Weights of a small transformer language model: rotary positions.
Each number is 128 + 32 x the weight over the matrix's rms, rounded and kept within 0 to 255. Layers, rows and columns count from 0. Numbers have three digits each.

# layer 5 attention output (transposed), 576x576, rms 0.036, rows 298-340, columns 256-319
092095156187104172105115156082160138179125147136151108139140118163081181155154111106131126172082088097058076108107149120071104102173165166102161064156150111137167171180135084077127077143092157
069130099159129092161211128099089097144160125104160148123125071155130061167139112110146186139130091109087084174058163108103177172026159150122121124129127129119117000124118168091139116099144145
084110155176123097097146134102082133132129147125144005074112113089160143085089086138019083128168126127125159082063112119144120150142078133133149086145132093158085093140137065164086124175094155
090169053172124166151092152117124154166166097173075178148116072167103154073101168162118045190203123086151163105107060112154162111162155110129166161129106078130158185060130109127094118198148103
079189211151127176124161130178101138153065143166171091085082117156128171127193088162127127171113092059153132097165101157062091166075164129103131102116110159170111152159061149114133093086105091
136078119113142114131110123107145123131185065094098105091187198093107086120151161075062147177116101156074173116156193134151113159097153123187147139049098102136153076151088144135027136131111082
125177124124090160099086117124092088097121150119102167147143171043135170114142151111187121180115151148119099105145131144050127155147093081127122178146057107117111110126130156110101113171144058
130075138060117113129058144120170095123110102133136043150162152101121133151147150109091182204159117132107181057103183128122161095145128075123158161179163132123112150099222139146045158116122154
140170131171119162161066099171160135137178220122117109073154124127171170158181208173190124123101164145139196170171048087122097159147092161129140092119152089085085119122051154178050124149151069
078103116165092180095080172182095119107137173072094109143104154097171124099105168114178142150129132103153192124087063075133173126136183086096142110099092151095138165143116133083167120122048081
105160124197138086073114149140079191145185108101108133177128158128176143147109159073153081097171116128138165137174161169154159194096152101108155118138138141151082113100140088156105092188105153
180021064138087105153116094075130174043118106138015050218202120100100125100144152188148099093105199179120160176080125125155119181132128103122120162089074055093159136141131107131159152194140208
100102101103140050077091070103123075073144119147192086158089104105158164169120085252124195124140115181104137087122143139084110087101179161096147136165164130188092087163146076210169148094107100
169142086147162117140110161091115185087103098179118102142153166165095184158109115100154105113150098121066067122157123195138146178087126155143082161150127116189138112129161106191087122202151051
160086096112117162154168094094088097126131124080160123141183133166179072132133100200154100110105167146112139132118135112152113113172174128138137158150145083138173190103115169131164120154173041
134091083122120112117140138059105179164141095137119097127133108118196193119094229138126124089144134146122097105130178107077127101102125044107137158124184151156062135087069108086124074120128103
083137174082145185080131161083124085098183159126119104154133107104110155101101184193176041159169127085177112149121109164177069157100203144056122116131182116210130159037089083131153203200181183
140137151121090095120127153141080040122123081119156105121133071137059148114147056099137187183075135119160175158173078173167147161143110075074138128132075119129097177027130165103080164120105194
094099119125071118095135185082113106108096111115163144155095108045148154176139164055141137146121193099112187132133099137043152132164126096096115114079107095077130195106119181105129115095133178
177105132108091121144144130101100102042137120154131111174133141128094086067105138181077105139078138105109047156132114078130117167136147098096138099055141096108112113221156132125121137118169159
168194133081090164118120091057118130110134112134133111199209152128125125156172133175110186126152063185092172129130132087143093154086144140076153149122111067129162152130156134151138069144134123
105148100109129133129181139119121237154120152135090110140082166147102195134093071134103126094114202094116169092162046136112179120085115110120114055176125057128140150100141128111102150151150082
153125167142154114090118114135162077153154102115188125082116184101153133157132137123098101093105144129127118111113139190121129061139090167106136137066120131151136101159120096105076131152087146
102117134082099102106094164093183117136127221167157151143179110126134126106136120100090134147198144097176072119125204146157117118103116150131116101126148097075072130094135132137125103094138167
098139107142167141125099131125111160115122037152144098083122120152126127141151169081144131090101176125117168174140111129134096167131129088071103120158111161126154145120152186143113134133149119
114150096141135112100136175096166136142133152144157126089112106128154091175130127142128125138119139128139077089052160083132060143118128128099136113086106112152139139122121096141121106110159109
136114130117105125114128092102136142085144108155103118108105153136107116114171111113154125132170167087143100150091190128068136128120152179101117124094143163136093120094103145103094068200117100
107115102110169055115104148118152164171119152159164149091142140089117084107113136167186134158075087142127130131127071072176186149079119077122128117145158152085126073092118063160089104123106103
144167198107160132136157141135134110155091120112118139109103090151109125184148087137166088118101143161115090190114142128130086168198126109144143155128098141183101097120188165168065139095138076
094157147171127142166114141154078125118156081151101129111087136144177097141146126121139116126100131151149178103158124083144121080127113120134117157132081156117174133141108136104126119126093158
137158142114140170127125130092070133105152128118220086097191167163110127126077124107118133126106123106132149154128112137102162129098103130109121133151110126128182140123154165123134112130105147
139147136085094139142161107127120152135129131138116163098102115128137144084169145112171134101129145095099113105173085124167079131144137124076132157089106157088104125104133093151086171144114103
101130145237170128120154127136137144157146091126116151124123103118083109117118154094079133155175139167114176113154132112076132128108118063086143108168105053139099102059142087157078150148112066
092129055152120061122157111163080136192085112076151127162177133100127146096140129142158111105112163127154111157171116123125136145165156152138106102146104181110145134134158102127156120079089092
110096078156183118127154144148142165144174127137135173057151136106134159140122075112093114123141107128122176149138113109106150087105109080125120156172143117116117179103100114088135125128112051
117129093129092111061086172054123113184143137134162063126141104112116099074120140075060130080074157176145115115184100162175164184096143066144138140154096179134115075133153128097140105170105106
108151116134129132164121168117161180130106110123107126111084163062077174116156132090140129104097129110188101189113154111119165160123100163100095162100098150149129209146132134129144162115134152
146138122072113162092145101118066113155064138097205127110178077128108111173127151130123113176133156104193105155093081145132091176186161125188176086112141128142191154069133107110098090134133115
147149173115116108091142122088118135160144184221127099095128090061153102109182189087151139121128097148158117158068146132138152164173107151155088058083152126121182127150106109141126160146158177
140115102129135101128117101124151101127140121169064125149111115097123121104149110168116108127131150194094080089099111120123138108098172111150156187163109138107084115119147109172062156078127147
144066124082126091127171118163157154149118164133096139120151064152125043071149116110127169121134130191128136168097161106090079100169144152180160168119144091102110129110123132126104114143172116
114113099130082154103172171088171173100120092162182115065154161082107185113114096133125152082110071111132118135158156142114127135123145158104082098121131143140115093097140093119100138099159112
131131123209144115121116127080108126174168080141110140112079065121077101089122097115065140131125080168149099115093110145163159165067110126122169130134152106059110137113127126128138135137079182
# layer 5 attention value, 576x576, rms 0.0318, rows 299-341, columns 256-319
093109143158208185114159107138142126136117158099175175169091125150101095113212112210108147079133087107199133073100087142109056127141138167095157119106129041050146087107122185141164135108073120
096123137134068136062098148098104143082165130153146164089078191127178131103114117097167209120132219127148082170177116167114105150143119077167172107098087127159131122140051119142096156033102116
097154108083116182097123098065169190140116175067128117123152118082118090082115100115192175037125096094140097107156197163094085095142110042211131139125129133106071167154048110092104175107095099
154195085130104152121072068138124102114135158159173117126137109227155061102135103185136110163100177128135092163089188159080087144135136155110124111096076162165126117111087127101162126095126138
126160121119112140134151155145118084166120155054121095073059131127090138180169116110116116081125121196129139131144069123168104027109073178074144164171172118135043146159074104100082095136105154
134182077092036138068096153075112107131076099192046184133191108189118058151112156132130085127123140136210127108061129163126176118185102093120103148077129147145165152142169154145147098140082086
168098078165105119117082178111070164058128177130098161095180107178132099140117054129087079138160166170079122127203125130151169153079158109155109195089183083134123026094154145149163111192140163
084119119138150088163169128154149106149174055164150172111082074095064150110082160081143130103062136090099102080060088163097123146123165137100083168147132118130135173112104187132111066149136097
185144087113141163157128077110063101138143125087087202119071135178153114158138182136110107094146087116139103120145169190148145210157097119203091095179134085106083127190074107178086153143156130
150129083143107170124107167219180112142149110124081121085136080117159128103071103141171139142161135198235113066175166142111079168143137124128090173120104144133107181000147108122184124136197164
215178169112117089091134055133207142065103137078074225104075089143098101168161069149110112116139160126134094106126074088075106127082099252146120121149166142136120130121148168109194124153112168
109092091130140132057159168065081171174081114156141140126122102139146140130120118148112110135135065111124112108102119133088141061044122156126188135111123148072108134077095121150147114126152099
115198110141135063181065133138074082122090175089096111112162158115108098180188133128123129097105072134092140111047180158137140138112156090118169154176148126108142134131213091158202175089105114
124156173147172113145132150147134099120119076145140181125099144193168084164148145197101177103152126147095152150137125038071141131135136178058072109180124116144120089153085128156080097142080070
139091160110125220171123083173142118076078140110116134084139135165200107066075124104136121149115208128146104113128114161167127215185083124166092111104127186080164129154137129139137106110147150
126099081088154071139152118110092126117129116122098051194122059160116112169086119150151161091090153090105170115121112085017136073115089067157168135092136138154160120166172165163103120096150123
082128115133103143136166116171091119078109113056162119151111115112126106133105118085085135157108091055066156138133112156130149185106063084171093013188183146226152130110147160078032157112140127
167065074149129205114143078158068137164151153158138198147128114201161143099139138142141094095157105085165073116142135140115124164135110176148090155142171141092148103127092125079146155169154081
111151078092082193135153128130107161141088140097125175078104081128123151152101141124136186120136151129124140065130157124136121113116111117142136132128134099186145095122113119160131134077134131
155142140120160136149145171121117168106162145095103100061149125146183169112134046117118135078139117130132131109174138123118119102153149124129179131152090068162173186200096135133093142074079093
178168119069196149111198137082145093019107131140114186124123163171143088165167176109132162078052137150129101079121135128077135157116206146101108098122134001124108119181107131174170087179161180
118172103174082168136157136147105143129091170117107155138188113127100116140159093175082143129144160179138141189118125114113108175138131094126085085174171127098108176082160139136169096130111113
214093106111092166126118071227093122154120080133149127122148166123082128075155138124146155167100116083068165158174123137112120143149149136125040155118075156193201113088096129111181184091106076
170124106137118152114158122121110098143131107127177168111155183077156089115158139195143125113170090094129140115111122129132149109113159143133157137121109120171107111085140057106131130141115169
126145134075140140102153106093128133090130070087097129123143140087150132103160146169155074146125162150087151123122106119146154136136072103106147150151191111147142136188148132132150139121126090
168112127152127130144111136170102121183109142077154174149149095109118141120107159196086127139038122128085167138175094099134129086132185171106172122157143106072146113129111133128113138116102116
160102183098088197134085103140121131069166204066131167132139115154088178134115103102119161154158171107107105132125176148124105096138091162143090182137160129156125183151130176132125142172162181
058154090124067123108145129133115143108124156098147142138115172095193154046116182156121171173148121125168171128150138129220168116097123150109112101134113096078124111156066097106181096171146164
148137098157115120108125091086156110147125169084153179152165140158077144148097141120120132103169128134104074161137144110087071146151189121184130096112114114118074128117203117180123122077152131
103103147122126099114112124156172143141178137121114180122094072115073099171138131157119130099106128180074104170190138140124106089132131121104156091070143097078103137085126108089160145168107099
101146162132135150145110156117135156174104128138154097177091122181168138125118133125081113159117147150121165146113155153160137135084143129132174116150111041083160118046140146105151104098211072
119131169035074137110105128154161128105118115131136092156107100115148107118122165173128118106081125093146090092118103104163160157163159169176160159117162152094108120168100165084194103132127140
196114145145128136157153146109143129086075112134025136087093119092099173132164149137126132120147156110094129063121116137106163140125110115148128178118115123176119181122157154109118120139115119
174118134095122107189091107135115102163102149107064096181142115122066104124139144105107111136141119198104058125146176115140128170172180122128116060126132170150117106126159135142127125153148171
162170152100161119118141067142151186113138167130132168087185141128075191144159092153170125136135080112112098173082193108127080097118195100142074170116072130102102118092116122133135244133135114
173134133116143145148105063116138131131125111144125170157171091126177118135133187125168191114098109143072138141174161100134137128144132065093168089144198119107102122146124136130106110142138140
100119185137135114064114119130133123107145140121122203109071177119132180106109091095090181134125148150112145034109132176145107093121062107058117115119124136117118099165177112122146163103145072
120130103100112158161099139163142115098094128090210139119127174174115073129116152148104118151118181161113133158139120082130143145117132148147109129103077140187145179154127148129145084078094109
117155119119124118192128134119096175151139147090160155101153134133172134109145150146161121122099077108180140128144174121138109070131080114113098105085125126129140125161141126097144091148187134
063191132091095104139077101080071095106176135115129108182123171106067190136110169106114093138121119127124129080112123142152193164100154117111150118098099091128114140122119119137132148112104104
108163137126139101172090109072122074147150150130132102189156130108123088142134160114134135111140141115150164159112079127118125152148133111131117086157167133143161159189104149113160129113125097
100093153079107112179124131114118149149096101105109162150204134123216113115094118071159145119086197135102178117138174119123137097128129144123110166126100099157119109120170115061145157140133061
141153157165156172098094100141195105195172069079100154137097134061178179126151140074153134077093122149120129123088124099101156094160108151158093069146152112132113183116111138109130148133149140
# layer 5 attention query, 576x576, rms 0.0282, rows 320-383, columns 256-319
117164109126146139097135102132056138097141161125127118165131154141137121141132168151167161163167107117148119128146153110105111107154182162117163146062142146163123147145139088112133131114116178
178130146121078111120178114128116149114164103135154152117127103098126180125190139147164116120106108099114146143109190127143135171157121132092109184129104111094118120089153140104139116123159121
087158131132146098170152092127088130133136126101147166103080162106129152081163148125162133135143119122113197141143144132146140151128115144110173144168142111121144138114121165103121113133123110
144112088145072118148148140126093137119086129126142086136142126188092063153143109141143124133167174178159129127153149098146085132127089160114169148152151118117061216123127154109153172136136127
116120157133122142096118147121118100126099120078131147164144121121096152118122172104174139099140102111117110158140111179172169060118123065132071112134093119143078151171099138127152113101160106
127105150121137119109134167143100124126142142065111147156136113079121136071157112144167077104134060134131093072154137163155137139107125139083058131095128158149118143161166100143085158152117139
139061104137141116106151141104137120089117107162060076087134092068071105122110102163115147182079159121153177125171171140120125168157131155125185162115160129095107090070101157095105059072125171
196151140130103155182179093081091110194085100073079078122141094131131158116130119088115181174148126132160090122116128131186140127104131109107144121115101184152095072184078166130125160093209132
088061143169118181155107132104153161094138103166138090112170125111083115212121111174161131120155129170117136158139112178111141146112141132073186115174118114114135068172155180117168125084105152
139079123142093098156127153077157139121106129174151190088132101134153133131182136140081154157127061130103131082081144106100144061130111098143139164127091141063104086040064078157118124100101178
180120059162138119119159094143100095040181169113166117118092103202123112081137048162128115098154106083130103112079102104155131162120138123123149101066149084158107164117198108097107158149117118
094104107188103122154134043163181133174186104127140164109158100116155094175085030152084161094132134099129145045119090073124189095164133170133161116143116091135136084046081179123131092140084160
132124118135128122159104097088110121163125077125132135090095193113148111071202186126082134050163117100160145150112129154122077129100124079221133103095102141109106204093155132124135140152167100
138166112205108087143082164106157159141115051141130134139119188151184178134169098160141134149137138077066108099110053115107099144093096164137127111130104050184139141104137203128143140181131152
139106122137095141133141110082084156086061120141189150139103162151162087133142172131152141159254066120108071169171130089165141219121075149137106144138202133061114088135196114131112069155130144
045127136085116099132148154159078161140145149168127018097084142130119118133187100121144130130159172138141129148114206119108122163152139184184130106090199132107122132168134101153185094136192157
066136084151111130134116130092159121141100111142164174187132132106157100141127100145123124141123117113144183111142132134137103130108126145117160128131115097105106121149119149107154124124137152
112135126132158172115135158102134133141124121148100182122142165120162132125136155113184106122178171112111096162122148116130114115121151183095136139168115113147130174115105112114128115126136149
138168108121135148129095159106104097094141099123131151181110142092180149110098091131102093144151121134148159155130107128145108121146126139156151135120082125135128123121128117123118120133107122
101160143087146105095127122178155165129118125150099115099133097148172144122133119150109119144099052095126174154175088134082141113159109152099152145098118087116070083119163133121100149105121099
153123224142128098104138122110136135106107145104115096137087087176109149143112106153118131156119087194162124135114151099050137174120123129084117165108092141123167103135155175146130125188087153
084104152120133143105102091139151122156129089159190143121131159099144088124121103094136137107164144149123075110117126088073137124173105106146085058202120094114170141159145151148156160168110121
065086072127179091133164154144143152119190160180092109135133115112104140103156089124174133104107148098123136134154147148166149123128120136107091175216140136097100170138116121108061131125125120
132124169077072182112126093098147077117171125133136177129133122125164144099181167123121078154155086133169187104097126164100095126147133155076120096076052185119163120104062133119150121122129161
115180083119123154151177244163115104089153199110137105146135094110144091084174105160110129124175127125151087104147066104146093088138127133141017132153148128165120195110113121100173204130146139
078085108072134111129255167162158143149084112091101187063132073109086166128148164069165153143074148132133128152114155169116157155132125103121097189159089109124102107084134084108164158123194151
156105140117130133137145201102144117165074139103100058093172135064123072093114126153102174123144039099195194135110182144124174118093101223131087126079132078177164117078108118128159161063118168
145102131141146156128140134096105155047161159105050177120082088058117088168153114117102177131130118064138197153138133208107115152147114154093126153107197152074150139087102180137146119207098145
112128097145133128148092157101094105126174097102142121152145111122131110106166105130157103100092132163111166117115088114077157102074159176107097132032127127103167156078160106134175124148114130
167123080120131160142138121118130170114105090114139149127177156148109194114132087129141150104113049123121129187151162110079090135116133087150083134144180102127127155054072142158084137187147154
131165174132073159125142122192111134143128169057154181188121215149126158151133158119134125104062117086092180170138105129141105108131083151077101110088101095129141120151134191126188105131073168
134055138102174151191100124046195175106136142132099117164153167118161172145143130078066102167183144109123117098115121167145149155063139107047204178091088152116085109088103084122212056132113097
201109109144054110100161067115133153121143137106096129136108203146086134112090102131152151130109069113118104174095166118129155166065100115188064136121152110064083127090038091164161147099181116
189205109127087114142083153133140189177129126137134107069113158154102112137113145125129113102088190096127140202113079112101048106189186112114142140160079069102114125087045126102110154107144165
101071131174114158163138167134137156092122083117111130085078143107153070123162077136084149178158069134050162087198143133113146132079216109067160124134173119113132116109087138151156085121067150
170150049115156176138068084158146144124153120167132119123118149179088146121131150105155182077114126122150138193117201109087187133113095127113118124109128145129175102120102119130160173130059077
159139102090073113111116125113115081099122133066110138150129095105117087143101090133100111143087200100101091103167161130065074132138089152117198129082191195122119179112083157091147169145139133
087175112156025152085161116175152073107134096066136080148184120099141149088117093109070079080147177119131137156094158120171174161084177098128135084155098139123211200126147103133151169143160051
125177076255111083152117191093214168157112168132139165082113177166155152143143088120073083145148184121063198119106123171088087163123117098094155148106089098091132115100144172104123114113146210
145189137107160173150130196144083207125158170144078159119132077145063116102114113123108151112156085117083117171159112156139100125139104183130094139077135104097111129078111073168167183097157147
141105107133153140148174149053150154213134145071085094063161109153109123136125180079115104087114147129126161148113141173098147117114136134090080200107078129147127129182174127131125127100125148
143137138143147085148151074127058121181117122096138151125136107112173130151139140146114109101066160133220152091092104088198124084090162094151148121122140168086135132147082152134129143116157167
153105187098172145076115181123101134074137117117098153124138113173104138165123178145122087180133151157107210073155155119140120169108153176141131091058143116116100139103130171141102085138133165
157097165185136176130111136132203143123090089166100072176118112142144113130145101127187127073147103149135112200153117149109131075143139191135116122148108163193132180162193147128132144140211102
123132132182124159094147169122127099134128130122104091149144170133105117121120147111160110157132188120158144102088134112153162130126143083135075130093174088138101131070101088152159066118172198
145120089069158156078185190086161167173093118139146119112112182129062123129074136073138170102143101147091134084091131107165123164084136111122125161165119131138082095143094068136199113111167167
074148097138118131142110118199178072097135144166145179180180151126145103139146056094171116140187128166063087194143128161136122090141100090053083103119137093184125185213151159113130083117177162
135140078155170166082121108071156100121148120137153186131178086128059148099134123116116122144108081145133138117084109180183122092132127126143177116172108105133122169112127100106166116116133198
135089176081181121136145118159115063081128176114139102206135132194180106108080142172136117083103133144157134061113187105179133094170116198126154148134103133129119126044192179128119181155044186
111136200106215085141120154075163200143133147112145079089133131169107114098158157169178090110127055124161109136125023127100097151141115124146174176133187152100108143157157045051110128100122064
123132190039138136119159065027119092178119126105051148139124092061067132159185075124133087113154161162113087084215188141151156183112129187043121090132133168158158100097196140056132162136085126
163123073046137103123099121135131139125121164113090099067062120143118096153083178186181160098093060091071117121086139117100103105139106124192114106138136119124086142144144161097098035145108143
118135128139092163163087115135134114069112107139157130164168166076134078087126144115071140164117161105117130190204102124087081133067156097128180113129168114157092073134168164136175109110101088
161110088095108094076063125147117124118123145139217115100128169166166113144119051192136186186115097126069135092095179122135092147146112088176185125080131154093092183124108178089096147159152145
079119109220160043135156113135150150070129170092104089104133083140091087171105127157066119170100122124107185104102151049096137112175100149078054112111133110144093146148107042107138184092150078
167128106151058078127111093107054051144046151132116098109127136154123188112153115079112195208126094094090124144113162183113128114088095091120182130131094121104162102122159095105123170123067115
181159097131140122176111084114109117162161107045171148130115178143080143087142136097150180130136172093136131101132112141148152137089097117124088107201138125081153145105067118114146104108105164
155171108205106120095118137200073148148085111183216107145164158117158112141116140141119175125147157155164164117189132072076095077079044101096186106098184147083143075108147136154106101106136139
183167102075133185132082105104140144159163037147121119111104158174108151137147136117229118131123124065113115141126132140151084129118204144107095077116064055162053142156128170129145111059145152
172070178074031113114151092079119178045128140127148089124141175085058151097131162127143169115114155133132085105065149127096119134137137118099110045090140162135115058179121118057087146154099073
118064119208131061102102128183165120099102162147132114213162152097062108073188103133155081142138149125065115184144133116137108095059082087144144119137089145091104111112127172136145155194071172
109139189099178151165161130127139153113153186106050141177105113126077124105132107074105176157121219153176136124072160155123152151160127146091128119143137140125074173146127106158120101095138185
077107153148085058118113090126199178146161144140161123141100147122099142135125093093165149128111195132187195128154113068088162093134161117146164117129115159095138157096133123164120169071071104
126150091102178145207195140141124162152083043135112106125130128177065126090164094068130146155043160149155155124085139141127132187129134132114187208083019138154174125138113144181140106186143108
# layer 5 attention key, 576x576, rms 0.0268, rows 320-383, columns 256-319
126101112149107129160096114137132136184132076093100119122181126097174145132129143126110108139119118151184100112137166112088142129151167116084123110173139132117120174108158151133091097073089151
132111138104116149122135062094122096112164105148087102160130153153143132122120084124126126127152102151153136119135118149129123099128162106133153102079135145101066143141178144150118074089090167
093112136163113192119124133137099157205125132136079075112097178161138121145158066155091125098103134120109125108146139150116108118179123169125208100135127107109106164105107130158123136120136166
149130174187132110113114110115119146153142158060131066135147187044128133097160155125163116113091130089123135124188157099114130176163112144122141049099197080165141079152111161152081108120101148
158134174074096124195161081146135067109154130125117164074116107103189144182116145131131145164146121134135150176137127106118116111164095134124146081136138147153181131130138147109189109188059101
159151142129109095143097160122114136094154140172093120142074136140103130148112128136154129120124131076074109124075154102137144133100095157147102142124152132189133104149118156145126099132177100
128144144122116116155138139163114102110149086125148119148144129132119103147156134166150083122126114138169107088114137110118173127119141112093116104125149111080097152110124095174157168082113168
137121153134133125104157096095150099059075184130078083141101165144147057098116146093129128155102138020144138048151109120111147137121137137134161130161110140124088143080171096102120063147141115
150161122142149100129105140116148134120057110180126157124112122170131165135126124156071159183167162098097065193074096152124159098143090094107046131165159101126115114166133111126180086083100143
099158112151109044170120092154092179187116101128106147153127106120146075141144092152107129122077175198128131052099071161156148109191161116169134123117110130160104121069211136112089134138092105
138091089181157042156091114089080165186110103193144153192084076156164120124110103176139143159090151119212140098150143114138142168111141120120141157098154174133149119105093150101112142109145128
163069121157088088121147112157096098113162084171092150119156103141148121102141115135127131151138094116178064150130128113110133129140115122141116058135095147123140117177137048126208096117172126
095131117156147091154147148122129108191144128121082140120107192156094150159101108091100088126108189120152171161106146129111111155166146125143042135082201132126108132061120143076109171142130215
153167107121123154164080201134117132111118106088079103209103126178125144166067128113072040046102157124100202127078079075090094151111143124112126198172171110104195127062137198159088067169113165
133111139110091216200105050081121177137097125125126174159113123096128120144131179161180174167085091093039110130099078139156200141117194147128166155154123104124089040155121145169199133068124104
151156146118141128155114171097109144174154147149139095162183162143185120081201144158040146109112118189172131138164078100130114132189194133131137083095112152159111150173187141070142129115076203
156123119138172114115131101150135143160101129136093094127104152165052118107136170123134108111127138122102133167099083131117131153197108122084137100141139105113105142147139126146112130133134064
135127161165133152100112131149057135165146119144102114135154133105138082147175130129127141136122140165124111102090117121108124139122090125121124108127148101111126156109098121141135137134155094
123117116132086132144149047158130140090143137131130156105135144081129124129097137131156171091145117166121107120170129144123169171123181117145143155145113113106124164133111110173098125089088148
148076131126131120113137138143160168123147149162152129115112158132106090131182098099132138140141124149154138111172134131137158157136148159157171134096111119149114157133065096095107141113190134
116111141153111137131100191156079138127101107129099138099092152116109127129149114146103133137145094107063154159122121107118161151130168193135135142125091146177135112130057138152143076155167114
079130090124128171089098158128113211200071174095138176192135112125088131072163160115190150090080112150160158162150113096089131126148081166064159148066105100170166101134140150161081131135165091
189185161147075165157185046142159116123140124114139105103156143056162129123109191095101127122174153162131132152077147072124092126103137084137086110146152136129065098132163135128173109171066153
104158122211125122111110137146072203120140135140075127074133192114171125154138062123159138134162140137084097088124092090121142128194100134174156133169184124102078148137158178114093117086124157
150144112152135155166153114071145095171132145108144102159154115165172158153103155077068124067153123105072088151076106103127066059049092096170088111126112098150149125162134069150181136134102106
067091203129132105116115116132142114167171138141103207110144138140122132161090147146150189139105123131183070142120130102096126120121144134157095193151086119190120100090109093104116146091177188
117131073140133147098155054188104091093157080074121130154124149143130114095170092150136065069049102125143114155172073136180145203147171168135210095091154174102108113054152108158123086100139087
171097133121096128136176107140121128126231149124121156085137109110128166123133099099146097083171177144166111121188126156103086113144143104178148144173203087111202175037103113117173055143190112
076167122146149130175083101161097150122123109140137153226139073208132189139137109139223071049164156161134158091199121113145163097153141066108087101110137118109134145105082150092069080130093103
155113183075178166061036138152098123111120065112094140103169111110124156109114109118238182128099075151093098142109112152140141099114161087149101143197139104193091086178094139098182207154163078
162139102110191115116068114125148123125034143048202135077128131199156091131043160117143095110115194145129106119043159103198169138135107115092090120149157078117162085138110075125147094076194059
166084110105156193115099119063166157121106126074126093150094084115155119174210128111136089111168123189117077147080078090060125141096150071123062167157095134157177162101105124087111122102101109
131123154093152125156112120175106071130125091080121091161138130074081150112191136114108108096102122085108116101109109139135145095150058162142148124098082081167133152146116151183107136079104140
170194123104208154182147089148070144156192143131154136146169082147091145116069083089108101129108144057161088045127152125144119119135146134147133096128109168104162187099056154105116097084108177
155078124133076108111133110137087116169076096119207124167112139190089081134126137119115159121092112098187207172108109179035123147165212084125090107160117119166123082038115114152157109127131117
104120122089118159170084141159077086126114142110111167107103064112118109136151176112129117131138117105116183142166050143133105152182083092108091149160180092104120132156086167141074176183100122
135121146104150130074152115109131082086126174136195201106114119134152171133090042195093077136171114153103115127136070086155126140114162146136202111132134143163132102098112113115114159156153168
048137069170109095193140115190120108113110132156178168128097124056119042038105120101201164139084082142106152118100136083214129117188104093109121074150112110044199117197168095106051089182125123
129084076089201149127172164135157107154109083136158163094089167147121127100074124178144068101099089093098140138109171093145153124136130142135139175109133165164147084100092079092180134202170142
144159170139127115172104066156151115144121101168088168096164074100109134155082137120077090061157142203203110127100118145120138135178202073194129171151135151108137117066089129193131149142141110
093125166104121157098102105124116165047110176088182180131148087180116176137166137084129098111081078142084184129075061145146109137136138054129148165139071128201187148141169095131124056143192085
113091120099157111117091108156104073092182190101088129154117168153107086125149122145097130142098197122125177117073112156164074124122117121069076146138086089051148157145052169112081151138136172
131147113117177136114031153190061116133124099086049181151092100121154198146100143148102150211107133167093199123080181108177079117142143127103038162096148119197081169113069164135135144161039072
137086134107058124119126124159055066136099102075123134174150128109093096157126119177110098101096164154120180050149141063112089144118133193108112161113114111106096117122103170130108074177186131
135081145180138121155126142137165105159156113115125107071168128166138098166130108116195113083062153060149144085101203122150103129110148140159070166133229143160120208075094195145091104105108107
181226085104080136133135081110086162146114119130114139136129173027051120133136153104197163084152149138137138208075123105137086123112130140136098110193087136151130153123152110141156158087123094
070119095095172175117096172119128120143135133110132063144138166126185148134091080071103159177124140131139146060128131087072123122153122104063200105123135122202051151107147146108105056099162070
143117180179116113130058010188184178203065094112113097162135164185151108094133129173155097164107110109183124177167116128169178116153175152197229110164141118164178115144061171084155018089133099
172170192080140090092164158219083084127071176118144114095121122157173127145152130161140168170149215135070106058074127123105136131139125118204141145121158142173106132085073090113138109084140079
126148168119101132156085075050129118070068158226193084132098041074127091132211129190141142193040126120097150106126159221162168135106128115112132146083118071175045128092186119126069110088135130
163046104139115113074044037161183118149117102113120112209124120132083102091148173241143128093200145141105174104122141119113122114176206136166164112156113121156103113111153136131117077097150159
131127081084123149181099096105088146192104096100140080035187151077128151106116139139143120184150158086086155104073144138143142147186102127149084162095206094184135171045108111134128168157094175
106144158182118037121132103202106122118138119103088153174078099108201102121120133161121063122065150164156139151086166140093177113174117139135170159138171167145153106117148136255073164148121157
149124138095197134094083127119115103210135076064123124064057101172162207119111138128144153106047147095152155128119109142160119094147104131115107082109108166060127158144088110148162113147130113
181088112163095120142155154164127113166122131186129134164120149112132149146093103084098093224137174120110109107102103172030045082129141181122141115141051125079092080110117025093157078130073126
159140079148135163173084125164189086079088119075129142070097149134106194093171114094085176098178105113159134130113119163207138137154087134090191126061131189154117105195128134172133138068206117
117164100123157072189122147145156061099133193120086125131167131123107206111133108090100091166159113143170145120115116134115132158144149107163108149152145145216234124077107095076138155114135172
173097149110160100127149080113059136100129125157171083151099177164135164176207114189194147081061108097182095118077120143063156076111150106157180110139153131162130112117162174158115163156135074
172170125067095172085106090100219140118048102125134104058100162067101126117145155175161107130129187111166122145123122112146136154125161168112078068114138094148152118138169124137184188105110108
087129114137154123114139113121100098124106190135102138133116127114147171128139087100129131129136144147081085121120124091099070147091131188122060135160158102167156130158090128128148115146159143
090079136103137182130163121136164089110130105150124149162096116164118085076155091184147132158085095178096139059153104149128150112132109118124142101086143121096151078140150162099098081090166113
105091213130116155142215140083142161089059112186126102136133204047132120171164143147100191124170128188140141090121109039091169178115161110208143151248103073080112115158151087143114105143176113
167095085164143159126170109126098165115117100091161122104115099151037188141136149094143082131113157161197133123119158084136139094196183095132096157126138056073193094158106108142078049175144110
142162132076153205149225152109177083127130109126138130146072161097172056146105115168097117128157095154128139067062122131199127168111214071091089201121039056179171146140188096111062102099105132